Weights of a small transformer language model: width 128.
Each number is 128 + 32 x the weight over the matrix's rms, rounded and kept within 0 to 255. Layers, rows and columns count from 0. Numbers have three digits each.

# down: layer 2 MLP down (transposed), 512x128, rms 0.0235, rows 41-75, columns 0-127
# gate: layer 2 MLP gate, 512x128, rms 0.103, rows 42-76, columns 0-127
# up: layer 2 MLP up, 512x128, rms 0.0986, rows 42-76, columns 0-127
down41:092192083100119212112093143116154165166158104193070117059149105154140159115162174095163223194092146166173120069119132183226105153133189140095161128125116130140090096109000190121141117165154177160246146101152125117090084101103136111197076141071132219136117169078115156117084107124159162173162145196026151184118118123114099175217114117099163124096128117112126052100112144146117063143075
gate42:094078153148196190155118111098177089076195125124078131105093118111116126115138087100100105125091107170148099158125147081097135120159106142111160109136087147091062162152154086054054109135081084092095091133124139112079134121185188157169144067107128084161162120095172141178129180115147123139119157153118119146102194174112102142063127143140124096083090160114139199058162156081081117128119
up42:109054108111136167137118084080146064140174165127070119135088119084081147091129078086103117160086135184185072176165110131113119127114084090160144141122050080133089175093126099094061153145117034109090119115117104064119091148120131207178200096151123105141151101151149184139131165175153101143138075165120137161139143163069157095096131138154150077107128189135107164044112191061146121119113
down42:124112178195097110124120122118192141070111186169133093121088190129180111169088047142126114130107201095110180166100079124138145161127147173085085154128045125079164112168115179026173174091121135131107089099119071125124102106157179179081139161144142177098176192154090112118093112112129163095115208094246098091146094084150170190156101196182125095121112141102110086097128053113114093057106
gate43:128161167107147105120145126158148129111113143131086187086130143102077113136108098135125091134156140076138117129090111132135134174168139111139137124112109099189090136119138135124134122129107152151093125088092148143136167102126084098159125202113160114099123077139114133158080143127103133125133148141157121168164150090144131111095112157103168117167144130108169112164095113078116117074118
up43:104146162112099134129138139157155115126153139129102183107153158073099119112148138102135108116137107065142123151119111184151106138136138119130158117147146085139120119136113099122120140131136158144087121101118159123133154078135076122154113150094149106105105124101118110150083141079121101133139150120186154136145118076096158100109139161097176135144138125148186124147133100112095102084102
down43:138117111140110165122106149119106171123152112125119154088124122141121139105132153127167134114111111088124139083106146175154131066086096156173145141118121110109160082115093119094112156147095146120122115086130131078155131099107141138174129114074123075075099125146127102128130142065158119155106116163169185127115128091111163184160135148148163131148120122134133154152115107149108104097082
gate44:106115040127086180098167048199078146080063056160197183134155126125108070156171017106067189112121180112148189120178122097209113137192164142159080147131110204128150039192160159223064133173051153148050151196139100094115120198117063153148056139167185128120117110220004157147128124188117142130235108129069146184082204208118100042073095109149136013180001200015089120108138153078163145146166
up44:099147157108127144072110146132148179195095200091038135087058228107103129169106160111103174146116049074037049076006126125058215230160099141158104106186156083122102122122182091101171103168175177176218091062119188240096153119252184074204085222072142146142103139100094113157162099076076082115090161167060109237097151067163109127218169112101073151056071167184073099105084073120085159193115
down44:255072147101103135094159055159232188125129182159138115115092133124118178070150170178151176110166120082107077120026092194049243194139110089111114214144080075106174137096161108051079193080208108159150084123162180142101139027174127015151178180050030117076153118072110077080162120182060167063121100255101111161128118230096111146152123126136055132145209138199154167219089159131069115115176
gate45:158194088054141143187142125132206152140101163119094169222135120111185071147180138156153128073115147110163133148142074094148099076093060142076160211084083135096095132127141103133152160030105128089061239135117155168087204074135148150119165147137022139091168149131056165091178147129188167121181051082164188149123200124119140148165144126050130160203135153082160164099165139122123136053166
up45:182162077120169120175140129083137150122073189098134151202137100047125054090175131184161094060096170078126180181142133099110125066119110132131151156151217103157158157124134135137111186105081158168087208111115125151104127101128093168180143157137064141084106164129098171104130110064117148142119078107179164180151157107064142074118071092056099195163185159105125176178166118183111126107162
down45:153121150132068133101066144127080111114152105164158105119124197168151134096103182132137121091173135102133186150148066201144147157131152145162082137153161150113056158134123161131140138134042099199154050140094109027121129149144121043113137129090108112084169117175159186184130088124128074146126219081175067097145051076106131167116100097059132091135100139121057043206096087131129119154036
gate46:137125129140127119135137119126128134134123127114120126128119134131120116151138131126117122133131132128115143115126127134128122120131108140113143132119113119132129117114129124131135126126130131135138113135132124145129137117150124136134142120142123146129131143124131115118140128135131126132135108124137135122134150123116128137148132140136130144140129132117137135115131133141116119126113
up46:124130133118137149117129130121123110125137127130136131142126132122141139117110128133149122130123130122135109130122131136130134138117143127135121109148137145134139127129123133129129138138135121130122148127125120096131121134110115120126118149117138116137137121132132128139118124125135131116129129125114118129128121126133118126109129127118133119126134115147121128136126128122137140139138
down46:128125143109118129148145135149111135124132120124120114114134122126125153123131126128144151140140126118131131131135120136126128119130135131129140112121119130131126135113129131128139123130120124128122145112128146126135142140130151140142139094128117134123106117134127124118123137124125132122140135144125132123125110116129150126123135128120128127142116122120132124129123131124121132143137
gate47:121125129133129122133126126134132135127112128143131123127138133134118125119129129130128112137128124126127129131124121124127140145122134119124137130137128133124123125130132133132125131130131136133127129128119118128128123121129133121130124133119123135142141138138127127119125134123129122125129129138120126129131138127145132131118127138121129122131124130127131132147124118126125140129127
up47:129130123136138121122138129131139124129116118134125134137134117131122134123125135126133109137140129132121138131116130123135150126124136125127132127126126132140117125131130135127134124127125129138123138131127132132128121130136137134130137130133129137134137131126126121123127126130126126133137145143119136117129127129119121136130135134132121128129124131126130125125131121118129124125121
down47:120124122122126129131132117129135134135116124136139123135134133133122137120126140127135123131132122118130131127124127125136143132119119130130133135135126135137129128137128135131131125138137141132123130124132122124131128134138132128126120127135122130147137120130122126134130120119118129125124122132130123116134137128134127128138129134124135110127126134132134137139130120112121127138125
gate48:135142144136109128122119130110128115121122117123118133141111132122133125128107116140128138124125149128131107136131127109126126149126128124137114128134142106148127141130129158100122132107119106127120129121107130152139126132133140117119128125127120130149139113145138148124134112125137138130141137124128120136133116106114116125118119128117105124105122119127128127135128117149131136123131
up48:118109117133138135128130137140132141143137156136127140113151131128135144125146133104134118127124100115124136115132123147135140114131122127119128134126103151120120125146131118149118127147135131132132127133156132119139124133130117129123124145122131113110120135116116122117118143127124122132124114136135132105134134149123145115142133139124142126142123143125142127121126152096143108119124
down48:126137132103137135130144113130130120127122137131133113122123118132137107135128121141135132155139102134144137116126139124121127107117140144122127112108129111123148127115131108125141118136119143137134118142123118109127126139118126136137140111125132140112122135135120136128126127127137123116115127133131122137127141140133119131126143128139128123134124118163107119145137119116104132151117
gate49:132111100048142109173115122142103089148110092153115125129170093065081144156168137140131132104136216121139125219105182104083108061131088139080116164128125086081070165199122141156163126197084102185141090152060216128081045119198125163116204139187112083112147115143185117094148146177121120155139166101104084151079127152188137093110114144142158113129072142201165085152101163142166095080079
up49:095121115104158138190093128055109163157119094102139197177121093068049136128126089080187100117168178114148142183083175108105104158115167065115108152108132163113140168162125182145106189159130138068060086157098103146135097104084119151139255128123097177158134101174195127171103138188086137135144150110135135139104087154162204108112139085146156142113121142150188138173128183105138016083089
down49:183090086164073104167095156229092105139116085196174138162129105144161141165138174109092150103112166123189049135117119122070106108076096100186092110056090086102098119161154085106132109140138141169177186200108085197111056158130047164148177154111165121092138089115142116137128123177105101107097021117079155148119140193207198100129155020131104143140089135173144066110111115134105109113088
gate50:198156075155151108139144145069123098155187098173144082126122035097161127050092073105255161191162079161146084036194154160153000094190119082141122165189085106047131226080152243133110116184086201050138168108244057162184136102159255162183255045200189110150105163136136119117104183082175166109076109157089231166189113166160255073194101139134068107109149087008100151130171158031203164144112
up50:101151161143213185149131133153104141194144011013039223233114125074167172098121255144041129055102212089125068097178129041070145225238010100179159164118216223120118101146115168091195114055084190145111048015125119163102183169143089226045039043089131127111146099106112145160157140165090073132159088177131237023186212154193139149167073044171137062056117158075088156171221128116120184156181
down50:097052096128111202116109000116169138131191117107139059189062116104145212130135159143137197109094209138152103157142165146128170154148187149186154118138135117176130153130181063049209164173194159119059153164255100074149104050231077129106041103116150199162129075196040111147045133099152087068103113071134178188102065139193174181195189067207173139117166133088102121158145140215101149192097
gate51:132136140135136134137122123134142125122130142127125127140111122133113139139109121126134124128129110128119125140110134124120140127128121119119130126147121133125114130126132125131125118132122123132129114138128126148132140137115119133139129130142118127118127108124130124134130138117104123114135120145132120133150123121131123124136136122142142120141128124130132126129125129127125123134143
up51:120126120128124127116139132120118132134118121126133117118148130129138120121137124127131137132133138132137122120140126130139119132123132135138123128117134123134132127129126135118131127125134127124131143129127136112130121119146133134121127129119141134138130138134126132123123124133147137139126144126116135125114127139129129130125119132115119129117133136125132126122129131121137137127111
down51:131136135120140130116141124138124121139126128123135119140126122129122127136133110127122120133135140127124131125139126129141120139130140123129126129125121125132131113118133142130134129129133115136137131137123123123125141113148136127126128146148136130134136130127132131130124121127126117122123134136118126139131118123146128134151128142126129121127147145141136122116119136135123149126128
gate52:138105118085128181176116077096079169125181133127157110194127079104131171141242126128143044155116096090123149101119056116076090087232101178196175129136067086142196089144109092129161076117053047083115090107125111155154181115033132155062167084102135146151173152039114184123204128150148201153120109152140130094157151083103157131096147146099119153074101189191135105028085100173096077163132
up52:076170068152169129158131165149063057245234111159209093069069145150110134081091102141167106057164077105107151130094145181129171134030150172075168094145211116104134184139193111107114146077141126131129112113179161191128149036144161069114171166176129117139100089083049149121095099108182081070169060149159185187137133153140181123145088128201156110194069094091039109167055162149115179124204
down52:115086127127171046153031203074153109194133113145154169118140098117052215130138148171099106119179065150125136162146150181170223175134100099114112076110164164072087153064143147068077141075120175073209142145118153149084214144175072107152074130104124151096119110091135125069098041091129101118203084092078149046130072058160098088136080186094093153123217118076202139170110105113129116135110
gate53:109114130152117101100100151138128089126154097149148151075178119142151093155139163098143123072138126158097148111152167116157112136145214111105155161140084161141121184100111103168144129121111101135128138151132102149091134134114174096105144120137140174143169143127143160126108130099136127137146078156115117148189091094103158119063104104090116131147068117143128137177146116143120155139136
up53:129116134146115088086123126153135118111171085152133148086176121147146074134160141114132135120144144140098141113146170125155117156154235125118145181161071159173092169096128108153163104138113100136122114138103104151108159118120167090111143120147146149143145188147119152110108159104148141152139101169110122163189061098125163133050086103116079163148055116140112114128134108127122119130103
down53:110071123137124038174144130157181129073146113149149074050077124143157124144165160086104142108073104173177126152132132101175126201148126171100091150098099156149126159141127121152152220136176072088135138124173141149126091172137122152156099167129136117144162104108113094112091167153124123075111143150122132124112124085167143102144130097133132090069139103158135126164087179136124162184118
gate54:143060118217181153098095112090175158147098208142179168142165093244116188226057109123111164113079038057251178151152153167135172196138203086183134177187054154041050086107172070128180046118093040120105092253035208119148132117130185144215099148154125159063110082095165176157159184040167044094148115162072117231174032190180181083116085208098010061175093095170167050055051134182159180190142
up54:167183091255189184021130067168114089012107184107207084129050114115139199240157096074154081140141092120166157070170139194098197161151136166206185092200109201112046131108166154153165052216111061165201043165075227094118131197189198149112133166145225103083106191041159035158114202044149066066183187207029057209144070137076155106102146114114079153108131138162108073100131151137135223175118
down54:122176113121082222066131043119192108108076130045107168130020140139147121075099079074184083069128170123089156198088179213155255175121116155161151159155104136137170135176113161095126142156076161132199080143148109143210158168099159181224132126078155099134168143034075103255040243025136069209174130094161109091141214148109122154182028138175117101158156147170064091152127202099119156093177
gate55:169174092102083073112140085147115156142163101167145157100123169106110178140118136132154120135123174141090128105096127136092177118124128185209100112165072076125080103130116092116091086139105122127145129121149092117072153125108128134115134112156124142092141117184129114160138171143164153149113143156093170172083080113118129158126131172120053126138130137099109080102095145084122091130146
up55:102129184163153150119131147169182101085056139056069072188148083155120079122068127139098091131150136159111126107116098119161049119126075049114161180102147183122167179136102156164154138101135123164141072099138137139150104118130137132102109147101131106142131146095111158109128112149107113121121097113136101108167154147161171083099121085152148113129115129171135156102106099101141180145110
down55:083092135167194132159144194117130099107141097131090106178155116091166115104141116116098155139177114138104123131100146061177097113121113026172141164132191136151131129124104164116166141154035093158126132126145163159190072131112129163130111159133140148250114204167111139120203156146083171082165084085148117114149122126167136086130117100139155117133029149162103127146132142129151120166154
gate56:135112142128178120153088136116161123115141116118150104098087128138111125132120096091135145128136129102161193108139134117153120151117172110134112124127115137094100123095094107130148152107083137121119142152104130157081142110116144134093125140163126109147147169170114128132079135136129156157117149147129120140115126166145154114097159129166157142111126077126121135133117104117101120131096
up56:108137154134099143101157125129113136159096160122104131150192136095128144097094137157147106125084124154112119141114146162101140104144093156141130140138130109117110130162146144111100140143136123111109109116124140117167112148092089130124093170094139129109135117134104154133157105151129135109132126123109143124148130088107110132123099151103107134153150148168144145138156136122148131131152
down56:122135145120121132086089149131134161145116121170081139159157110158144166085101119143121131123148172121109101117105155113106150115111067142164167144121129110160106139147157148146116120127130123124128135116151138128126110164126148145130156106101110158107116165136130121120182109091114071084173152075144121145135137124143096194160133130145086137105092157116101102118143156153171127122126
gate57:130128126127136131128123125130130136130131131127124129131126125129125125128127133124124125129126128131124129131133128138135123130126129126130130131126131130131132121130129124129129128129131126128128130126129128124123130130132127129134129125133122124130125132128120129135128127128126129128128125131126126128133133125122130124134128130124123128130137126126131134130127129132125130128127
up57:133127127127134128125124125134126135126131132126121128129126124129126126128126131128125126129128129132125129133133128139131122130125129127129128129127132133130131122131125122130129127131131129128130130126130126124127130127135126127135129125134126124129122133129117127138129128127126131129126126131127126127132132127124132123133127130124124130131136124128127134130128126131121129128128
down57:124128131133128127130120129134127130123130130131127130125127128128129129127128133125121122126130129126129128129133125132128125135123128129128126131127127127124131131128130122131128127129127120130130127127125130128125130131128125127128127130127129121129126123128125133127130131129133132127126128134126127122133120126126129126131129126126127126128128125123131132128127129128129126131126
gate58:154214120000244093114212097143141003143115169058098147255161153032112153228171000213051137093137106163202127170190208046179000141195204100067111174095101091105046176105149140162213156143127021136208115122058193059129122178046093111098158071139062163129118117213067242182214199211244098120153099115255141188143193242019042104161181088103165185077205079107160140096154214048196031188103
up58:119190104122239098069187188240044069067048095042178114204118173109131207220130039187069108049166047180230135229145149167164040134148129192114100118164220193167000142167132226188160192054215033125255057144047198000149097080049108063163230153135030181130177092088088155189107189124222026215083094162255085158198107230047058093126129163152122242088222057027159124216198201121084031185040
down58:085142128120188104058072209236000156096134119079164146145094175108113175167174129163073121072203080144143143211181184123209177140150161131246131119200112070130048146147130210151130203124200009019211065118051235024166121179166030138145198180088074187166122000133148172173073136148231051092103057088255091130067045081072141131080149161157060218162064124055190110111231144139126027093152
gate59:115123149119126185105125125115080132108135117109142106130126155125098110120122128117120128120141120138120141136100092103128120105117102148126138119153134126136141142101108142111146150113143140114122148115118139152119147113138110128127146124137128131116114121113132121138143070138110097132107078146115135166113162105113114124122131122131127123119136143116144118165135128152140149149147
up59:147135077124126096167143113124155124122138105148114154139115088140165129140140152138137105141118138109134120122161120157131140135167165099141105146119144114156119153170138100133126101123123117152142112124137125112136122133098170131124111127134110119148117142121141127121113153114146156129155148096142119106156123164142164118134111140098123121161128115125107137102129133137139117114128
down59:153123106113129124159159103158176126123144097147135122139178142098111158133154097146136122113101143126145129122140167156089110100122138095137094126097128138153106116128108109126138112137074135146135134114122095085120119145101149156136097143126119141133130150093126116074118127114163127129124165132138101113126107140122141094145123124126116110145147122137101117142131150155133107106122
gate60:123136128136120128141148119115136117115136116126132111121117125128140137144113107137127151119123119125122122125096128138124151145141146139130120118149120136133117130120116111113148132139123131121116137120124126134124125150094151129118110140114149122158120150154130113122119119128116105098125128102143128143133112133141138133097142132120132121121119116128128136144122104117135143142131
up60:127119121114136131115105134150118128147110147132117154137124139122121114101147149110128104134128145136137135145163132120143094113114105121132135142108146127125146127140138146153111128121134119139135121133147138130136133105156109126139146123134105131106147116094127150144140131126149150165135131147131131108121144125118122130164116120137123132139136138131134116130136149148114108110132
down60:099128137112136136104150101101139135141135137115161107127136121119114137145105113137134144117109107122111138139121108128115146121135169147138134095123115148121109153130122133118099111118154122125133139120109126136123143131092155123108123127143148145156096135138117107123109131126111125105105131110121130142088101150144137113105141118134116154131128124117137129110117122104144122115126
gate61:119078085141191149123102068162130179106181148106193047104168090166166111130214125113086170104136122149108088083068185153140144132170155174115124190147045074091116179143102129166048113119003182134147202132170167112113117179108122094062158076251199155162142152110058085103052073138080078148142085144070135140145142158192095072123130166169098156101101087116183115240171080136201041149128
up61:167155103146147101193151118168130068086116120093160125164075158130079158151151130142174106122098113213102118083085125162115083157144095143106183181149145092092109158193152135214078137196116183112196151112183204081151186163101101047149125068154109186129195151165109055091107043156135109136122102095087108183162180152147107082151117107117126194170079168127072178172153147188154070221128
down61:123123096158138090111143161134232128176079181113143215123172131100212135191142103107020117228097099050154201145123227068147084088087197110131106166110153164208152065173064131145091144101137121098136095134129155128190121096137117155165175088164042086078088104130109091108179113103189107124071100152142177123119098078140155111123126139094146100073182142111194083107163092157143221118094
gate62:104174079131136177158135064125171079135151152181129124093141078115107121126144092087115145164121162170138133151211192137104083113082154125156160145183142188073082133139129057152165137146114121118114161133111168149102165117137146186129184052080137109131179101142162084136101129166164105200114105128166104147031111170152059187123198113151154125100165104130071193149092138172096096175086
up62:138116139104103101100147140091180145167098128146081167160144097120167101093099075084114166101113121124127145145122123113139100166129149126135084176080220136164146155188117151086103168054133125127117142127116156174153130123211157099138113133109129107082136059108104119095107149153169174176119173088132101132041117117123167160095146145142126123131134142080135135110113165152121093120120
down62:135150115173107082087169075147081086094106155162106150153104105121154124143188098111121160053107118125080112107137119117154116160160128137122086156146165075180116109103151168100118083096088165175109168137132073148117117146096184141139117137114154144181132144134109177087138108157125123157121102050113091093077047090119158152177188145102137095140118178136137152099109150167134135122132
gate63:105143148096137122130120136171174089148150158129178140101136182131134084102118137140137173135114109112156170124090067114127131082143170123087120069101102146169097103141143115077117113086130204123160123106132110129144123096113076054169126098170152106139106063122136143124118103130078172104180094129107166118139140134113127207128109115079128129114094093141140136095156146122129125114155
up63:131146123111114144113115151145113079134160119152180116130157190131105129132056124126182103153040128115174168205097106123115104083076096115133145110115101139141124092043125104118117085101120121065118093094098078134189120112127096120182127182155114116106156106090174165091120148164134182078139103090146114108129124132136114156128095109086147100137138117129161115110098163170111059091152
down63:141178146150128157116114125128182119127148127145141107102155118128122133126172105113105078189118134100113125105106161107068068120110111126064136138162189125112167185065139113149134125091142098144130115116106130098143161081145149154095161169128111142113125076164103166125165133120169120113081094127204117102188146101067157110138197196085122128108160139144121091117075125184074086157104
gate64:129158147118120130112123101106123145131128130115135156138127129149121124147114119119124138146132111138124150136122129119121123145119131111131117131164129132147132127136143126119126120100135135107146128109129119118117117136128134122146116095112112119131141127121134119123120134103108110134119112146151118125130100102142122152141136128145131113114148138125093141135134122135141127140140
up64:134133150137129129132117120119118132108129133126119145132132146152105140135127112125126129103122104131125141129106116103119127152118121094135115122139120149118125133126141146122128108113127138114140118122144125122133116134123115123144136109112138120123143120132138097114117151108122125140125113150140125120121093114152122148141153127142127115104116129112102139128136127134143129140129
down64:123128135108114125103119136105125142129118119107125171116143117128135125134125131106151113141121120138126137144118153119133121120128107137125113130180141111121121115141128134129121111100134123138131118122121111135122102130141132122126120108124129106130141144129119129135126127097093126129140116112129113128116120125152119150132149136139133116138125152126091136130115124114123106122126
gate65:147120120139133132132125117114107127123121144127127123123138119130108137112148156130127097134137140143138117142125134134124121140126122140150148117133126130111127118109129155137115105142135124130136138119154106117134132115099133131141140131109140100139126151129115133121109137120130122120099111117123105132115126137137106123142127149146135106138139121123119138145136136125124123114147
up65:138129121142128136122127121101087114127126138130122127141152092130105139109134165123128120144140154147147107153135142127113115132129128148158148130142136129132124122104123152120108088141115141133138132130147113106145136118107147122143146121108134109128135140123121132127098139128128130132088120114136103126098125155132103110126128139149127120133132131122120129163131131130123121116139
down65:142153131117112127128118148120164132133071140097159166125169143107119104150111138120135105113149119110124128150116131123131150122109153116140141130117158113126122109136123133118116126135146121127121175122162104144112112103129134117136131138112139104111102128115132135135095145116122132121115134138106125135140137131134102127132136130124133128128139127131139141184156126100135125111135
gate66:101148083113148149169137000062175135201132086184138096105111095144074165107061054096119152168099156136140127172111126123171138123070125129192170133167113171121138149081102126053107093099130114083163132138058172123177112130117138081165132174111118139209190090160181175105101145149154052093143132085128128109116057178223135111186088179157120071177111084125071124091151181055129172094082
up66:089133095135110225097112004096154066228151107157144121124158133149097192032080049092143122124070190162115106216135152131173074149114112098076147116134106171131180123119094088127116162157154117101143130162110201101152132165108110121154096178132128098157160137153111208154061111158161064106135095050137121099136116184167126120147124159134158062160160098204095149070149187073168133152076
down66:143092125078112129214096184137172127071105179194051132109168165092209097142067211088190124109139177163123102103190117164152095107154124106122130158129126089090151103142188115215117128166174175166092143150100081136158188077094090162067091142192137112110070089194082131178128080119117143131157128165138130106087126148113096182141073055129147124074134166164141063198170149189165105131165
gate67:129128131131126128127131127124131122130124124129126132129134125127129126129130127126126131128124128129129128128132127124130127126131128125126129123123134128128126127129124130128132128131132124129126123129123136129131129129126125131125120127127129128129129126128130132121132123125124132123124128128122128131127126133128126130126127126128129126134125127127126125129131126125126129127132
up67:129124128134129127131119122126130133128128133129134122125131123128133129123127125120126129127129131123126126127131132128126129132126132129132124133132124124128127128131128126129125128131126128124128126131129125134126128130129132127125128130126132130129136131135126130133129125127126126127131133132129125126129124129131126131130131127127128125126126130132129128129126131123123128140123
down67:124128134126127131129123127132129132131128129128131130130126122130130129129128126127129127128129131131123126126125130129127132130132130126130130132126125123126129128129129125125126130130129122125133134124126126133129125128128124130129128125133126126130130129130129132136126131126124123127135128127126127126126128129130131128129125129124133127126122132132131132126126131128123129135129
gate68:041111141086110109092130098128142153089073075072130155116125116089108135182124143098133140060141104124144135116093143101112147075171155096136130146128105176044124152138144128139134178122123114144119163145109148141100077064160169103168120105154150073144119123168125091150119164123113105135164164136137137123094082148155113168139100139131155129127118175080118123127101130149144198144188
up68:164099106156100189147132122116124087099175195152130078125160118110166126117149092116139124162103122127137119122150092191168120152049117151112129131141107121114138144105097092063107077086119128128112097166118079064130175178097116183096133165102130124159144092134178145106168138121142120118130080133095129145177123162084123144121166143157101112140142107141174112085165103101110142090117
down68:179071124187150122127112148051138144098137165120151182098101071110090143063097118204136063130153118118112150127152124128198157172129185162117135126147126134161110113145155111072105105173060203127172085088172091108073146221103107167101110153112129153134128182083141103122155138146121130164146141099129096193182140090114132077101132134124135130134159070140169164118117094081160148152116
gate69:131126123132124130129128131126127130126129127131129130127126126129124130133121129126134133125127132127125126127128128123132126129126124128131130130126130127127131128122124133132128130127125131134131131129122129127129133122131128127133126133125130124122127127130129135128125134125134126127127133125124127125135126131129124128127124124129125127130123126137127125122132130129128129129131
up69:134128130127128127123125126129129126131124132131122127128132131129132125123133129130125123129129125129128133129126127133122128133128126125130127127128130135122127129134131125132126123128130123125125124128132132125128125135125132129124128127124126122131129129128130122129129123130125124125131130127130128127126123121129128130138135131130130128125132125123132129129125124128129122124129
down69:128129129125128124130127125131127132123130128126129126125123128129127125134127126132131135130130130130127131121124130122130125127129128127124130131124128129130126131126128128127129127128123124130133134128127131123129130125124121124134132131125135128128125128127126129124128132125136130133132126124122127134128129129127122129126123119126124122123126126132130127127129128131132132122130
gate70:130117074092177179152079108101152054141113079117169102168141093096110140129194159072162188111071117123074066186147162057205106174166206068139189195126129059176138122139239033107094170076062222151195092124109069122112106116013077149101117114142144104162174158154179188216222140094090078185111184157157138121200114179135089185130089116202148052122029108175060064130077120092151094182128
up70:100096119089160194116095050070149135194139158201176107156185177107079139133177030129158155151123066175160123075154098112179180094164164054152224096068189074134199134060148103042155195142082155165134208091067128051157115115000222191151118101153140171134070073108171146163122137129074114040088086186175150124083212105068210181085134074071100081053122156125109080179106113255113183136112
down70:086126147139136128123162127129151142134145049077086060139078187177094053084065067075125120110094192156169184172101029079170223103164064169169143203109092138225142126130113089131161150094070187117022090151152105124065180072125052175128114169205092158234112143031093064099098144162166180134137172107000147149133148064090119097154158156173157124117070116155101072200149156166174172149205
gate71:137104116138104122147162140134155151120112129121115140128106121133127116114129139116123141141139135128124119119114147126118150138134128117121138130113132120115129107120134147149148118131099119120132115118115137146152152103126151151119127106113139140133138132134148111124130142115113143149128155142125125110102100125141124137134126130128126143129130139136125122117120120109137119123123
up71:107125115127130118127115139125125117127145139141121119138136150115123129132135140141133128144123128128134131133134115149138120133103118129141142136128117130163135133133137129136140153107158168124138134130134124128121129135099141124129120148128137128109133104121122134119121133156131117109142129118121131130136147096170129131110130103111127116126103122140137152129128132110107136125124
down71:130141133135129114125095130119125107129131153131157103121116119133133139136122139129143128122149143109113124126114122142127148151116122123140112136142114136120127134139130138119138137156127114111128152138122146121113105154128129118143147141146129124117128097121116096124124141147142111117143118122115128149143130125137126124123135116164140128112125117143113145141124129137107138117116
gate72:162235119134123161121115115164167141183116109159158185045104042104163119182095150121154143099158117071158151088143066119196126148148104129142170155138151073185123085160034123127204062144141117128099137103183171138138165214093081123128208165168150080114114078071143150138140060129128109132124143086169173191132113133063197172121127099109200146180146133135153032100208168070157132080078
up72:071145127097139174155147087109047197122058092116112115197118102168145064107125123137091092130084142156087135107160109150133143140123065111080160170130071185087118141194104118155116087048111132158134177095082138121077170114048157162100095097057148141101147146128103122099143108141082162047102045119142119155072185152112089119081125124100094147154146130092145141161097103174116072173168
down72:111098076166120098135120105115102094164122140093036084188156174151102097149183136166093116099096077199140131170128153163089158134089150154188102124081153157125142206083183127160092143141141141185112087119133062138087063088202132140157067176178116174178151147082147113163141105137155168118109140057105127148126092115243146128123153199152082090093144119068102169197101166208080180116127
gate73:143118219107125060133136116132168109139061156120099114174072086170193229130125078053109166131165107157119201187094083144106153189101144083164143175138075126116109134177153143088135150089101091190148135057157118129124119148118184062090083110073157129198132178128077137133155133133142163173152120146145077172080156140118102140146207080197127139123148162154094140160150112095042143135128
up73:114138153157138069125163145120181148192092190113114102155086133109183199126123118075119194116132116147140140146152079125151110223079157120181121148142105134132180093142158151089134141095113093170153129109139092165082147233114133068118082058055089147170142187141124171100102138095142135183132125125123109133064074138115137108140166104187130126097130127185115136178094106093049127138076
down73:112123147170124155110106074160115077140186085083142085140122169104100099087081092167167140128149069131056112122119103105167072172108090051116119183151146170106126070183081121207128181157183153135112165128149143173101126113146153192158143150130169058097078140136085118114097079132171113151063152090157133067187197105102164180142100157110109129180164101121175116112102086184149182126166
gate74:113145125081111181136193079128167159115093146147070111152166110183139122104180117140103145136202092160156115143158146130144149137158132117127204118182060166161116090183082163179148110122138100086085135148188158097147154147046168170091128118139110127096064077130167121149167143205133143136081101145095085168131101080102102140028136116174147099101085081077176088039162119145162154085093
up74:151104170133162088128057144132150090089137148093207177080100131071131145150091118191187112104105191108096149115126132121144104117062102163118078161077206094136122135116211111099114167165177134206203093147087117172105118120209113088121100170118180135143196234154109125130132084059165122146167159109168182071125144175125140117216141148089086147135146167201082158174099136138074074159159
down74:118087114122156084076099211155096156121078045064191077145132162139184127093143143132096124170086152123093085114127074100081153107184156090072168101189109102100063117152184134083092140108081114069123131196037157104175129050098056122128121094087124116129165134134066094078171157089101084084203202152109139145129129128145117124183117072115147088112178210052206100250101139063099134155113
gate75:206213142133131142103177087121083130098044068106060095199105147112171166111151147118185207153184079128048146108087120094217093151150095101142053123105082160181141152119096229130085130104114139130154113084254182216140067171160108080125122130161174083183116154121116091117081098114168122118082169167110123140077049068133134160142150069134033153121032164105183144133037064050125145154028
up75:166209085144244159153183114075075095124153069141061108102063160186131113122188121102139115070148204099033215213055088108158162152147060215092220152216139120124146091103219187078083051139145160221155087183154045121092235120127112090152137209173112114213141118116182171092086165113058171187106076075119136228187115175087138150126159145151138110189105067103130124117056144065120137066143
down75:091000167111065157124083069133145101151163103145169162212091124128090094148130052122085041118156133147139103115137111136000051090060154121102220161052144062148180115186106097195189079139119148144157224062061129125098157118173165166105114122110121062163115198106098109136222108143158119165174136144143127147109110120123080162141161110139221130035113123179136102156134130055114166118155
gate76:127131129130129127131125127124131133127125131123127126131123128131126124128129131133125131132131131128131127128129126129132124129128129123126132127129124131126125125132129125129129128129128129128129123125129125124125127128127129126128126134122130124131128130132123130132126129130129129127126127132129124127127128130127129123122130128129126127124127127129127128132132126129129133128126
up76:127126129128131127128132127134126121128129128131125129125132127126131134126127125123130125127126127127125128127126131129127132128128128130129126127125135127130130132125127134128131127126131129128127130129131128136131128128130127131127126122132130134126131130126134124125127125123126128130131127127129127127129128128132127133132126130129133129131127127130130131127127129131130123130130